Weights of a small GPT-style language model, trained from scratch on English Wikipedia.
Size: width 640, MLP 2560 GELU, 53.3M parameters.
Architecture: LayerNorm before each block, no position embeddings, biases, tied embeddings, ALiBi.
Training: a variant of Muon for these matrices, 992M tokens, 7570 steps.
Each number is 500 + 40 x the weight over its row's rms, rounded and kept within 0 to 999. Layers, rows and columns count from 0. Numbers have three digits each. The size before them is the row's rms in percent of the matrix's.

# layer 4 MLP up, 2560x640, rms 0.0348, rows 1364-1450, columns 320-399
098:489526441603484473467491533552443478550497519490547458437519510499530543524517452504524458516516450396497508510470552478473549503507458511456494446504505476604548413492483545436493464540450530533551393462508463473565533498610513495524506488
098:459509476514510461473522524533575501499490458544503485479488466485562468455482422530523574494503552486562472513448580468505515483511492484515508487459493457486553505537511554463521516579488477495470493372589494497518458483480517456446491464
099:407507492477514554467505435524585419568474494514518517476613416459457452473502524504551415509515512545492516495478538459468488476517533512491550569491567467548513534541462466527497495432489503478509617502465497530446554510530554481460497484
100:522510411448532464483484496413466508534500521487523484506502529486597508516410569491599570534551511500499528466537464513478518447447520544496499417529512532530540485495430508490529432515476446613472473460506527497443471483471447496470436524
109:543525513495504477544466474448545482531488440487514510467568510448462486417448461494553521507433634544485521507494539537512505573516430485481453491550545468473428509524421539481416521540443447549454538553478511497493514474467535446479539471
089:492497481437469489513528568505444479483569525527495611479466437528514467519416503515495515560517430521411466560507460538502575504530521519491525579455446464434480526534493549493521479472476514481558493536452423490438502499512555482482502485
105:549497542511564460507473516469511513491441465511480520540523527574528522534473502547428548522490451448489456493527458529469548469444490427526562560501483509483450463575498497451447535548466494500416503542529466457547499547465404511500492546
101:520435592475488546469454548487515495521518534523458413510471554530535533482481511522413500555394551469453460522508503471468458572484429525517503495468520555539556500477505421537461538513518556495426590485469508542477476500451505467475446550
106:441560472499511518443474479496531587453556506465492555438473537558451515477499498479493487584456490459543525514589534446541502514510483499540545500465468452495507503466485466465466540457493478489484516429475526489529421507486517516487464523
095:390466532586451598521492500484495473568606528418441392510534450456512429484480487479587513541489528544404457495494529488480499544485511498424477543523436485495477490467478515488522449466477522542493511464600440481599566499509530425495494482
100:456535534407540546497420523498581511508513475420502437440548583430502531472528502422507574426463472535506527492458509498446540465494528503467434488608447509478555484525538498479427458525456535504491534461515496513529495466522544560479498433
086:513431492505511488518524510396452448521495529538498492479489456581428447590495499580518441461460525462555476520510411537481368539448483521533478497499513482544518510478468514497501456428520518588459473531487538488592556477565550515513490549
101:533545484489499472499526512582473532477566494483624487408505477487518515545493542498537475478475456486496535533513445546516592560552501584463472418543522559517526509513543493585491565556562466545467536428482495537454489497452446472475539494
095:490510573509545543480524496527519503494484486544539520451518518470547442577431502468514495487462463507580510532550545428439509535451434563533520408479508471525479590512538534473509499458499496486429464491446488523593449521507533471487522482
106:456485494485461505483477516477535569552495459503483471463554527508432505474520490475559522452427517522517527506511472531502522415464489472511506502567470513534506518534512477457519529418520427552474526524504499568534473565483514500461503495
094:460487519498501538477484510517448562430464521458504529511528510496488535541511547501421506512487423570480503508549516516505579470487561464494539494580450506464424468526518542466511542420469477491478484525572470462517538488509480484520488474
095:484526503519479482518425443509479533491515446470474447528520556500534449522486432582485489510398552501542460530489511431505542519495521473503530482466538547470455451480534464517497430568453549403456547514465480559507473538494513485435482541
098:468579552548493438487440476507514465493469471476405512532590482497525472546472540525497491491448535538560504506528517482582489516452407503533544477457590495527517498477456562480486459431517498516501499503501446478471411488505563512458455549
102:482521511532508456415514421513515443543484479539519481446503587528529494541566455546508539520525531447560475482528520472515462551522558540436450481430452482432493411517470542494563448602472504493511432493601457533518503490479531543469500473
097:416503517485457494560518498460520558510522571468543440522578475460438553490527552519543525488503383435497505536462592483534529439502438545480494478524449513500484540512420515475547528461458472512454459542587459497522538608539483510497567517
096:475432488460494512522436510499514455439533484520554471509475474477447572533478522497518542474466556521529475507365510483497515528426548547483532506528515487549489423496525487526526494467499443494542479421514519487515501532534488516494438517
105:457491496496455494515466471506448474489487491484434489512510469536574459513519485517507493514507514553488502410518460488517503476535529494473552461478486505562498533550528573451457516438535505527510523448532484451469566436430581474506428450
104:518533472471436485483475566495536525442550519531490535494529529445449544502494454485445488554408498496493480482492449499513542471585451514515473366493487574531555505496525587472538452471488405492481445475432482526520493522504481543556545540
100:489500526540542502461570430559502491492521482538450491466461512473523521404418544499524528502478523552460496489489586444554467452537562521441458468487437497488560477548492538598483488540508524594504521461475564462549429514549473525515525516
096:435467457547503443528470512498468483533494512591512479434561463486465427553501523499520519494499502541499516548517455470506510511538485467556502498502522501380483536538439475539471527489472469483466491464498584499499535518458551519528467540
101:434476495544479504510456455451535509525572486501385548495475459592431503520510479503545460484565446502473463503528498448492473439484422488496470546480495502505478472518532482443507544497437489506478502531512410538458491424472544440505517468
100:448545544444468488422499538582524535547517551490438565500457475491521460536522550509516450483526576466543523449464530530532553469510518534485500607504534518524568457465537570518461480393519538568512563466494489490572500483491504456527476455
094:500427519499584515498549500549503472421566553503522459502526500444454453514542555524483518479462501486525507475520432454560559542505471500481530499532551518489474527514512626507489454504495512536511534476498446514453536501453514476587482540
098:472448472479506564492504518504513606480579499549488517534467504548469488523543445511520483612514548580524483590490492521495547454519517449495432485496503471524540459484463596506523441542446421498486505518514520496433506512518474434458514502
098:437477544508480522535483493572466528515433461488463502575505555566464469574488437531480504544548525503547557522533535438517451464548430529456489512479483483527477473497545551481527533522520525547452507420468504487476501442448560496512450428
104:481514416469521515490491528472507538514485458538484510571535525540479486446563511447434486515490469534526485539509536457529453488472495499434474439530456472478506518424442518460484471546488462539467501559483466474579426517407437479540459526
108:503510439609476453489493520554454492506420469492499412537475483498439419535491531515486534497480548517536454460484425480419460529553538515507532505565464598498450408435471513489409513512516493524523521470484533580507502460545510520565471469
100:471509536552535471544454523495495507514512470437520504405557558486538544498518477427488531478489499443541535463452477489499475464476491504424459491506537545455468547471585514461501517485422526483362517491501482422524527479431503523551501501
103:463522515523423502480518544525477547481460489575492515446503462565429441582542456474457503528533486535490406411549525464476503398387474524550450549472550569482554489542511551524460536473497470529519509491459556522463503465445436531517493458
094:585541508494491467522511502573456522502457475438467473502480478512471429579489436524486599537478534485468410493534500495511545494543513587524508492503497575473559433410483525506578470537453463554552457551478508492472504455508508501491528509
106:459530428447483557519421470519533389524473541482468444549546523586508454477534383466471487482442467461412489490486484582541450467525521539528532412492509479552512527495493553484551462451461424535526531522487556447530532508404502500518539574
100:489484478424442471484538564487431531477467461536489450537559552500564482433524455453460480466548474483557534476478479539503528490524490522473469498532517473477497542529495447528503486509478419566461498567491497445468485473540516411549458540
099:498519550450471565623468463521486509465471499542443500459442511480501512507558477442451552509437470541508488493530531524437494575477468426431453512502515501393541558543522453415391542509528527527526529483494498460542483532518490418484512513
099:498478532522527393446471466483522464460479494525466505504520496528481523566457514450413553568461460492535494472431549508496493543450518575505428480448436509551447517574500550571428555522508461439477508540512482502563473462510495503520517468
106:440488493466521495544554527555527550474477491504514522543474421513443466495500469446536508447436506550511493499530459485500489449475422482431441543506527518432501494456586485594543495473413503449515465464503472481567442470427442495502537506
106:402508508546432505503497444489521528484481455497517453521538502469508470494533507539503516529465538475508489636449453440481455468517536427492463512518519490549544558453553512451514479445518538469490527467559530535513480482458538518520474463
094:524434491494530500471401494459520453478545575543498554538459488531487503492479467548579500469489593431562509486499505556440441510492490540487516515426460527475500476529478486485489451534447461519543542496528464550507529467492495498483514492
097:475560535600527491554404436477511454524470522483553495475459508505531483501506537521459502471525531536425477469542537517470503500518482584481553465545482518458533453517549513419485582524516521510397492523489522460529444509452478537472427538
097:489474565456550477459469486496521558509427489496494528473517534487488521481472552492477526484491480455530529414517471450418531507452553491572457479510502473472476480385487573496493526439536495454465435462487544446466523525451498486489483477
103:483562438470520606447449470576532529553472561506486564467523510443483456452542573525537527481479474452440493504455549502525567527549497459451503489494511489487519473464518517493519526550528359514529421522489531489526473521471574470543525472
100:530435492550561476491502563555479517511527537485527542471459524466420490499505453572543448587472452475524421452548501486426502473471497482515440563499513613460537528465466463521420520525465549519579500569464431495556524453457435422490474512
097:469548540550508581494481548481465481433397420498500568529513557631464500516586560518533547514531491486531508510518524569493468498485526584550568533452467503543472515509523526527491491459404398460527501524476487498490535545492529488531552520
107:476544548490548520551454490501448447572482517494465528471503514407448492512517410464596445453462500533482482530537442541478505498596534486497513468511425506500485540491508514366440479507580498428513520468511549505501507502513540518516549471
097:525522514534477493516521581564488492491440520486453541507528556516487453495535509515466528476491502478537531471425524442512513558556425531500520521545482551532563501477543421517511546459479486527512343540484496536427508411465574533515523586
094:556465455526512526496498517502456513482528622526463495549483563420543533550485526499542569502502445483509448535526542487521493546520501534529493411546511469481549447525473532451479552433547500550451484477509498502546539578457471465514501463
100:521455482498486494477522581585580450450517456483540483441551474550560468531442465523490517511505501593494441483565532549502575507523488503412479491555539506517513495538519497478466479444469532421440541469576509541485476534480506465456555500
097:521492487486527489506461556464609486534473484503522508490561431496473401478549436419529523452559518471493474417500465493479472478514433495532447505510467513461441479501471521498495486515472561489550542505526509436516449484452515555514402582
107:437558496473495463565551491436516517543556479499437473485479565492512476514506543463492482429421459437493482533457476494540552501514473486456476482536532509541493507593527461508477457443482504579508536496454453502579508504529486494470473480
112:492453549503542495436466481547504472487480543407460503466536523568581554520498543466422498556543486443478498522471486471467536513529498529508467482495504570507429479526475506457560491521531530471430496563499547511508481522597451553465511519
115:495465597480563471480509500543513520488487482501538505489478463437484487399520500520500544583526511479537449500481503469516487468533521479542540494459502533491487517477525528489502581541523480568505452499528507450520420428531522474508443508
112:456467442463503499553542568502506525484531525486487492488503518518446457473465520521501531438533492527460503475441423578537522492537517521428482558498602475437500544528536509511498540514522544507502462512563485455443489528418503541489436481
101:537502454453505513539592499593545504485529557487417491487516536521523464501435554482465443556502522502494522530403518455488506471441517450481424530547531512541535495508534482523526503463470426402540505495563433454455462525462506488506525455
106:560508482474487417558428498520477508407437486448508533471498508519440495499519505487525559500499495503523541479482577540455478494402414506472478509490496509419485507571510561460516534480498549544466497487498517510466526532390509513494484488
096:447506550470501498551493463452516561479547473496514454517498525455525531548497418510502493465508492395510520531443529449543441477361507424455493482495518496447528534459513553430476430546546478507533487544498486464458533503490552483531589539
097:508522489494542501544465535552482508513476536455563527531576482517478510494520513560476525423498472503531479506546557498461513510500563572483482570581472488536479459480455507432525495545518482493430435551526537449486460581626544532454486460
096:445478452461541548518461538515485489479487418496460460453512451503525502485544446489516550508551508537454517508510527490488425512483569471499515491457491493530539469508436501492564498536523476513469493518591436487427506539534591452452475487
098:519462548469456543439430475492493516556561501513533477515500409543517496564550504476496583462568450476471472525501398493575473486483535458498486482568505566589472463543475553457505556462570546571476537499571532472551460532432491525515521521
097:503543421574508575460506553494449441549439490507462513511562512478418506427491438579508528421478468565475538491505461484469488435458526510497473496511494425495500542483459530474462475437545544454452500501509473470483433609556487528447515508
092:456559548490565535412515479475559479505448479417544538525492532442516501529536485423526479472491518475488484467456510528546468522521486490499520488496476492523501449462492573502577534495538553515519543502532506485474572602555446548559475517
104:494561497547511544486498493479485509521429541599548442505556459488520452518521573536502484514445551526437420479419482505460480525444503500435544551546526511540505543455568519424458447527587544482421497559428515576430439435584533531476524461
099:525538469521527451473467450503511498515538500526488454460477521502592444482482464526514514442484527464507493509519474548463436466513567454474572489458553471463527489442492489464514488483555542575531458462568521428491465427537470542489550476
098:501533539551507546482551447494537464505488495526497503539453517545483514508530541502454428486497503465493418523471554514528483525473534485537470561529516529513433565464526516539495470556476508514443453515459432505512521437567527486465507498
098:509479489479475455560563468535463441497531488406507447444541453439474427442525471519463507534509548554525516536444495426477453540488545500581522464546572453525444506496538539567538520510480506536495482517434444540461475461483567523439440519
110:524515515515460396451476533519526419449460477499488430509511510398555493412414441416470538494480526513461441515502489524518405448537526524466542554541501512469493480455506508498555483476466500530489465439441519514470471480438584519560603449
100:472541519431537529542504519488512516434500585522519519516526615582439455514490483412468452537472473515460549523483532460560547481528483443412455534588464536525484565567426477442536464517481510571485525461564459507472507521521556517461537504
098:512525562481589522466434483508492466494530551493463517470490448376521468517416498520557431438436560517474469456488506554461515549514532502482430535466520488560464406447543479403533483528462511473477496502494513526546502541484523496550552480
092:562442491456532547504424476529520534555593446429424515513496495479539538558437518523547575518555487547483487542473518493460482518499434478518479467534526558490443510461520540516527470478494429542514475506514404521580511518514507511537500435
101:446532475502455547580503461469505453507490527498496509435457493426424431521449500400548471464574548515509549513427470501555534451430535471545516491525507478549438531531526490500414554537416455499463492512482488565585501486526417497515553528
100:412540519474498549540402468507494496460419507442522542545548454510484471542485505582487527469512494523588481510507483552482523507508434488433501552505463429520516505440540583552480452453391486590503435548506525428574498495402507448485509521
099:537559433498499497472480548536411514459548496512547467523529454469447537473504484409559478547497520509557431485522481464565515463477505462510538499493469481441544473564519529507510489486537505513462470544478497454496442462426451537533541542
101:526501438518413520525521549475492524528516513484532509458433545525507479496480493548487468532519533496583475555528508537522489471464522590459532548425509466589509502532528474447499518520485533492517479482494496543455525523541552523506438525
098:528507583471525470470572562517499575539501467481486464494517424492494465468477489531453487531548498582447510548604494488453551549498478515501455525485467521546483504476474439476515510517459538513497509499543464465533510413473571447476452474
093:458556510526505453517519576462504503478557476522445451508551527456524535446506527496488477428478455551524548458478610525530583524508463491596480512479456548478456495525496504513497591559556520566501546457594543522521456516523497468522495581
106:524518488472526498545477552482459446496536474468480430516603552520521475513516489473466508577557462504418538491431554523551565527515501507470467551510535481515528446511490518519498514483362520486456507537502454506538489464588553524520515512
109:445484509454512533500499504480484511471514546415506524491525473503534513501509489488481499540449515473462509568464480513520452563497494532405501430498472473576455541592489628433492422524461412487555532513585473526622511548550515477524515482
099:414482501413524477513513484437515498473524458563501524485561553518464454597473480459547482507534465519547501441500483536379517493489527528451458482463513424535521526474511477490518471472507486446469582494474479406530496504481483460450474510
096:538462427459555541527523520539514527513481533558465484460521459535506594556499562551434550589446418416481460489521506516481462464494485522497429529431486464512560458496464432545539471532570529464443447480538489567570491463534545479489555594
102:490476542509501527454494550567517452509483398506485517440485502551433528455525433502461488535451491583475483483529460498485442460510478477512494487529541518548524450538401509449553433531492524500527427510519504539503465519471514523516499519
103:482486539469495513516457501538463499521477501461506549460539534594530501508531524501580527512475496423464441550457503523521496462458464500495418471464535487409476487480544526556501448509469519512468462535470491518539465487543561451445461513
093:415495518504473486477533436465463459510476554466502520469565516536487530511534445476515522541469492396486500434473530550456501447491463549529515484465542468542395536463476497563553471511502554478512526483436479496457572489507515556494428501
094:484563530523518430545447469474521525503539432538544480479454554476436439472570517493541492462505505474494518510473537547496457541488538524502506504464463459448512447482487536528526512445466488539514485501542421477565462568494538495463473536
095:534547538496541520446456451508419448483477566577415510402517421479469459485451534528470516515458502527580493465500477508542471453529455508489522508546490541512516453464492500536494501512575521483503541465507483507507438421537551569467490546
# layer 4 MLP down (transposed), 2560x640, rms 0.0348, rows 1364-1449, columns 320-399
096:462521481512554477505498435524466532453442475522516526578563520470443550461567465440509499493480474505459458509447607451499548505544532452528495505510548505561512487478508455477476541475513488465443511532468517467487491552480529530540562507
096:547514531497512518451565490466570532512523448545514494479466519565497522513423558468498478376498487532484573497491490426536419467514483550425500541496453519536435523467516465482524539494505509420465440520502450511444482562459545492502532539
100:455475485510485511452454535523490529509481487438497454475540513547463461547477420524441519547468481480412471485487479546508502446491445453471557517562450470536474542503456525541516469434555403561507510550584502572512478589522482542535547509
095:455483499586447533521544559471532410472507474503485442429449577454483541500532531499449565445491416472626480527549512432531520557441534471485550550538479448485521519464524562551536537470481510474474529596527506495540497404433520478589485478
111:505518522494573509528565506451494515528515381472498521506479466494537515504456474468430516520401532529509538524594587595532533519525449532452416470545495528456433530475486517431518543527457518507489486445588456472466497498462507493491563469
095:511385470464516533549478519513504570466481575515455496468501543511552488491559489478479521541480568471604456427510463561503481482441462525563526421521487492483445528457467444525494461495474513476483510467574526561532523501591438434558443496
105:566469553506557477513583501481389508486491526532504526465524563456491491488523494550510468528558430495464483473476457518524513532462483524478504459507502460518486529562441526488495494493483426491478503467482505498471487499508557444471506514
099:558534558506459498501441537450506542509499505445528408471492502487471526473551498539524428500510450466569456500529477480511496538436515526504468631523520540518488505486571481416492590505528492441458495469484468554489514506540513555496483532
109:473482533524466557431510466462476498514590547530496497432499499425545480472481491517514435499548512532457495575502464419535459522475564467502486556523543423396477533494538425481469534465539435481476459501454534533552482454481540540523520537
096:534537564458493526428505511514465547502541490511468504430511481399483555468491544500508506493473543528558593494494426508463435445545494539541505487525530504495463565474531453531522554470526448489516450502545579452501547491602573489455565553
099:465535488490537508486446520489486548455506552559468544542440562540474462468493479526520403464508452440509438517537537453550445475522455571473522536465509519448479522562508532539583530417529517536552529559503504548460549493523519537504530441
090:516520500521556489453574534535485553559520449500574505526482520467574548400543505472509512535524545547442524523477541476534496480492523467428518483517522501501518492467511549530522540529529507440531517513490523554378527534506435470536502495
095:482422486407556605457495521501522440501494537487451503554483532534462587494583482529439461552463457526480462524535536536549496507458582529556552535465462534547507496562535541434459528505542497479469476518456449511499497461462457458582480488
094:515495530452427480474473508543506531513538441601506451498466551458478506453502499495504445545565517508494447472412487507585498506526488455498510515519458467513471430523490508505560513515576587563504516509603441477446516487517525493450445528
108:570576501480530483503499548498518541540516488478430496484483518511541524431549460495486537523484532506500517546417487580474587459419505468531538492445394533496475463583504545436497533553512465456487548443515492509492484555417509487494495482
093:546488488483454522488489542497498524516563470423534403430432574506595529482475588420488453489429494455501524492451459494514365513451500514448514515513486517505501511482492473452387540518505515477472486481468539525476511479449484522569515501
095:531504551468564512567526529571506440524486566558478495482480545495428546452468502457501466416520418513449458462515522515520536538483481533578471503507501528562520527520485522507485608503549484466534471567487461412535527517499466504494545435
099:586493554516484492449462460453493424496517507477479492532523527525425465544516498490541500612479494583520470538547461493513448444529486458523540505518516484581488458506467521509550421528513493496525578505491504470468431460529551527555486522
103:578493526504423442472500468561515470486535493511446551615534515485533536531522512533491543466466499468432513526500484587433478570495499576543434457588526492468517585508548449478430494528578462510504529472516470507528415498538489486528529517
094:474543494503495474551534486533533496481535511495497563489557518536550511493456402461447495516480505505526436464449492423459480501492420487414566533538495483605483546504519506468523446544576526539574527520564462485429417520487543493538471543
098:501447556483542510486545453430468508520456557516494488505551555536478498444516589474511533527426581503494493498566524499551496546534443513565469475520548510443538510512491434535443499479494540527569487490484412480473485541538476374561521521
102:555515539523506606497523481462512541434460497417541515531458522570453504523509490504472492603486399426471564423440489484562596547509463478486557483460533506397517448537500460453512575529500509477468437529506468487549522496490517524571506491
093:494504507530564473509472478513451439520446513482486432484602494518506556476501513543449460493436600509541498500460522474449497519481479556513532574504495426521530564440526455494507525531483510558460488538458462549536443462416557578441508473
100:533532482493520504482479447448497445496611426557448523569439504545456508487548516487549496436580517525535507562496397558552548450512516515522525527507509460445405450529438503476513500445493490535444481521557459562487576526518543529510575503
101:456512551506437571602477451469434448522520461468537485457488592479510467433543474464493498482514484564405403479535444469501494483435494534519478520502482432510494497443557534472496443509494489473535504434460459469508539562484496491534476534
103:538468534501526491468530512436515385465465555477480474491543502545474407506500508498559595567492507497452464533520529559496455492476492419580522480538480554464531488563564507445517504451513498510423508468443461465478456545495524439495504482
106:419513497505521545524494519530453485623444484489484489497506491515465558517490505533531502489532468459482471444457481503546478445600552563481423538523549550541483512418511488588499582522514549526544481516526486454512459456579568547586513450
096:513463479489464512520476533489489538467493443450508513567580519508454467537451506506549426518529452454473566481538503504527527527495576455457561556521483589529480393538460463561505544453526552482541535489470480465474515534536469483490498554
098:468473525529533507444527427508496516497465517463538451487437525485518488495524509565480513500520502533482463455486544501489486493504467517466483535510486510510537511462447498534562518496451535630491475490498464438469525473544478520533553493
096:489438515485538475560520571432459473430451534509470501493434553460486525567496535466537481609565551487455591527513466534424443488516509453572552516570500525487482473466386561498505461481524520511443517538471545475563457554483473444495516449
099:513473490523552529561466501499486472498492497530473471510520508525536498474472498467538526542447482509531548476448485560452502475484484481504521539410508514559502560526469469521541527477549507448482491492513504489507515483459472499588513508
110:537508507414503527418435502456479495518500441570507490639418444518455458474411518514453481496510494480576402508504467478463539429495411510526481536503484550485462454552470507490469484529458529502502496449520543534516471580523459496455578487
101:475479502507532532508520506534534633471495570474542436511489510495467492424404517437529527460506512470591492524441484522465523495555501487557431505555503412447537472458499534507556539524509463558484498538533513473510407538454476450481528489
101:563431474446518458532462496562582543456495509522501463517564502496435504467464515520626496476536500473492494460455520513529475435507490430491481491501460473452468497474545495569498418439502469443508473471505443496482538470464438514534457483
092:485463535470495512477520519510570493576500503535503487518557461541494499438412405484428519428512490439494480536495545463469479527532563455501538500464523477531469514445584471449550497488485537459520482433562497465468407495514509478489482510
108:471463443463491504443521441554453521549507434478519532456468453533504513427554526536423468508539449492503446490470484491542542480590510501591489480495508531505473496491574512529551558539489495432512540552534482482501485492507408449446477539
093:524508554502536491486511467549509471470530451454517480522451542572533540469456520494464548491470448510469559512503535546559467475505472499533542452463471515566535490431486478545462555469513512574539452456518504498471530567511484498467506545
100:461483500443546482425533560449583524508532487528522506567467465423373470497448549430554466508458572484482527495529544407498510447468508476480517488493471522507516530543567494591525524447445481542543484464506528513571524493452495496528469431
098:575473536535544467581484548398518507525573407563458479514490515463433466463559437536490512464506484508512473497409418491522520451501527438567564487459489423535500531481522467492536508457498519471499569576508510481506500534502522496464493464
101:489548469465395489455497471518514483449546558502506502563460423481444524438528489461499584520535503449486536510489453544550533529487518556461580449475547499505477502519603489490431469482470485507497493521587518510442554437530502389528485570
106:442468460527400495501504487503539536511454501557469496479498489524455482562436456540518500499549511467553474499457494488446546507508477509461525500503522518531512575460575434493462531425430538515516519469489550586536498481477555460514515475
093:450532492551497517444512411487449530415482500464445456524590519481535530476512514444447503489448564464504457454455463454497536544502503545533473487492558459429496514561492494499457507508503482611478528539451509516421475512456504526497530447
096:588458428474412507533505463563505519473528568502468506583473511528515544488496518490497572493460533412494513528527498481498516562552547515475492496441405521557523498510475497463473507491479439527545446472557544480470504468520501413523474422
092:502465565534484520569548532494494518485503498485467445494547530475468483509462489547521563538522523496437467580465572475523410528469475501457446496454466515496535464570507489484416486487490543454471516490502501544491533486524484422469507566
105:498481521460458465536536497530504481534427491469507490468513486512527477417476531514444502473511589451484432566485485507509484513461486547551505552482588499553522490394490485470478500422431457473574518531614521459516554566408423504518477443
102:533516503540464483497493514480484576513545463523568564523496479554561522479558516510465495423476487536539529461531481477442524453576551569476533470450487590531446438479509466475465504454524555527506406526509505515466428427551551584550484481
095:586464435439423529486492499563430531476473434499436508477479493467484521460465454470454505487487470537440521547461478471547529557518502444532571452480529564488498558443411420550464475502515499482529479544469507516483520456480522431472472531
107:524497501488506467460498452490521399480523479574495568526506523504452528505591524503533410465445488506501347458501489478528525549455477497520520478499438508496489507547531514498519472544480478497463538551533555481581523493481458515537553511
099:507457514500453520546482494430468479522499543564554536509496563498548548523494418548522527537515463513510516542484441567592526435459495494516400502417498460497500485546538556423546439585508501431417490451520510477470494564515503436431547533
091:498543556579383465504496505561482529456493397487465521518583437507472508471583453529501519493529504460501571510539441457494521543490510540477514522465483537515507552496511485502559520448569495473531467542459385466469543542559539531396542508
099:517519480505529519448521448549432515440532499399492466514542504465465508493513549519472574498528496514442515489500503455419517443538462533453473492504452559537539510517452420486473441515454464546485444504450448498509422480530445474445493392
097:432547531544400514547506410525438485536498444466509570468478528587514511556534495576502526470507501499511475531493480454480488413520473499526446468526598461563473470501455418502571470502537492522454542543480439576463543511538465467518616554
106:555489495547476497501525474440519504531422528514485468506512480518542473494438526500458515475462519520512568498537466499450536476559471600503476500488462502532453479593524500507468524460523556530494467487549527394497500436479475457516559504
109:477544484499516460499568558489508539509505473567502487516477482470384431474451457548548522504477450540502511447561546491518543497490505503509529541613495508465533493508444474508416484476480513493546501512474461557493503468445554462523455472
108:483502569523453508450453463551471516504420477548486509516570574548507480437546479439547485430473542548492484456439535529498457523478564459503559524518498542539483528465509421507425553522476560534509482553555490481469498497481462520542495542
113:458412477554564524475532573572508510428509563513465514460512456477477523547528526539466472505569463566509588484513544531535482431521538445509521541538492546532586502621472467485476518550556530499525522509451519520521555502520404562485541512
095:491521474537534463480538477400487527477497458556539527490488482498500474537580404507530475516428497494493542506494499511481435480531436538512491516516488514535468502391474596519418449551479486526516480464521559537549495427535393485511533542
105:453480521576492587511498478511444499473473558467521528499452494509448491478510514494512485548603542468453483502549488463510521475451535468488491518482509477514518438471452457520534508539541461434502405470498535523470457462517491527560433448
095:503517488544555510537457459512485551493458552521435492454453491585472547545487437467529543494542517478536489516567459459503564512534515523523437535454423426434494524458550532479486506456461479473530450440490511420519509420554518511526468532
103:571481499487474510551505480502517504508505485512464430527420565487487492425484481496500546493509431490453491552501556517522497491511401482566488426481443505517611479502524499394522515534583484483475500487513456511461484505504517595403547628
096:523483492453573517532506486587575495512481536499532546482574535512486520493474476552437536463438520432482486469463415566493592526553500538571436553561487555442456519482477465510504560547554534507475438520438472458536442541488420531499541473
098:488485580575465523504573476497436463401517496438494444472532536421555470448529526555542549524495498483471501499460495428499497476485475494486459485477475540513544536478520461539504533541449439515540598491499491516432558468475471459573575495
096:474498520464548516519495399535507439452456506465466527514553574581493499509498485500533533456480537518524561539545454481509417490473525465489515490464474527509544515604459510515455478568481569494488432492508522539538487486510553622510495536
099:516544452480436568497540503552491481469501567553521506506490510490525531476448438563520522506511449470506384504508459497524474527501532432463530538454473468531502479517499467520511582521471492527463466500497428429599433388575512576562475496
099:533500459562459541443518509562517561413504538462464516555548479509445567548428455398513539456432413435444560448499545501491421560478474507551466485445530438532519513493518474491563502483590495537504550443450486442515513503477479547541471548
102:480539494546439480441504495516490598525505601492498444521460422479500532565534483500473451443492552462523539584518447536564526483509536493526479516490519529436401440564553443498444508502528482469454541438442461579526517515517453485476507448
098:506496439494470456396464493476523469431497500520459495512473412539525463504518471504485472467533410478526523480500507601464438541503502526501516489554475465512545433504517433530523497492550518489476504480503542487557525474492480502500489517
098:500461468478561500394512514537503583507512535518407493512532399565534512500560535482521464476550524514490540536457486502436531523490489527478502596543500534435488526524496464499481485524483470521463518495580525583516448464518474480493452456
106:515528517532434488463514500500570471449560469475414492513504508472487454412521554560504495420494468507522520472473567516524460481498549566500496505495468459481525525432552544462471440497417514525502588512457573481474547487546519486543444561
105:509437517510555534460545469512494502601517481450550496516475449405553522501536405523482540480497438423549533540479527403447490448487439555515431491533505443427451500460498418523466516481519505453560534549529508427498557589539453516498538500
099:545518434498527511477510553410486483556498526500501446535452483506449516481431457495465515573563441503505457498444433592511439603463431514420446549524548494479464460560490477501496429536517399573536528580489498539466458449451477454530491515
106:561408476544533496505480473525540458575560487448550533466554566500537549442489555536478553440496515507556501489508461497515519617512484597539508552520522460475481549507533477517442580482521477511492463458494486513502462453480509503566459573
100:543491460487508416593519451453469516382554455560543439479555438471525578550426592412573504510561540516458489515512488489505578514451492480550464560477440460478454501484546500486510527526579504511441530461512522477468500492456389493537505481
102:482488573619521533499530500515507597511520482566521494583478526426496515518555553496495482537476498468481562535555501471526578547396395516519432520519466492534489496566483453522473501500560520559537498451498479500486535539515517538515464498
100:485472480516429469510522454510478535446515517529512481436527466533469424478494551569572525471490493438471496497456605484407574554407519512515442527483449528549514509548498480529467502529435479463499480408510517437466479468557500513563528441
105:467430572494562488455532506505479523525469505574462471522463439537486500411471501587532444451504540556520434519439519542533526562499473444472461549494378520475527472480447459523493541569509563533547564475517524510519497402478524476593505510
096:484463533504474528515511511608496509481492588475419502486521435545423527410456477507511500523522522518427546486477539469484531500459477485434541531465553541567435573516488537498448500524561474478523576450496531490543536562501393370487483480
093:562506532440522447516472448469476480517461514524525502515570452464576499464486449502532494461478495563482453541478443486531514541444504450533543497545496468471530542527458455528482524488495540492452533503482547478438572506503517507563475499
100:533545541481503503493512575471455505473529424490510444574500521469442449454545510508517541539525550443529540547484468557574485456452527491394546431514504528533450431516425424509528482412529476537499475531486473538524430532536500503410485515
111:530498486444535442507516512460559560531537500487477507472491472469504578528438520549477559595521447480488566526448510485531447473446472455502513464512441445516458513506456519493532521516532572488475564493501541530550500516532564573455525568
104:493546455408474560455591521465431503456466463505511504545480420464553537477518459489529461510540524468501521449435576460499502471557533491443484503417541504483511532555572537530504463474488455478415522562536551501485520590456466466475598443
094:462614566557480433513611485510510438446508443487536568560565568564532517454495537472497570472559528536517460545449535508464504494517536427537535494479492472471435497466458543513512438493560481482461498488522486526537498523448541509478497482
101:495478498472506583513504532488498494550502508452463481497475514492479557449511547507485511518480492554550493454526500577456464485534510456515447512536484534483515506462536531523472466523513473487548415448460509513491493494425495502540456466
098:495500455536489639545568573465467463563486571426538506538495516485455535421538505489465450483433462440538473544523458506461511490435481527535523531559479560488523487496485549485499449445478477538464544529536514507537515462504570481485514436
094:511487491514502473452461520478511516498491504489538462495479583470517520547462515535485515469517590590517470556511466461538519612495579508494472544522512520447536548503446434513423509436508523524491477467549535458545481558513556498462541508
097:504450521594480442554566492475437439543482476468498507460500526548514547484537456502488480558525461446506543622503486465521485539523574497537493444536563447627456537518512456464528493590534424446488534507568545480446566465597535433498562559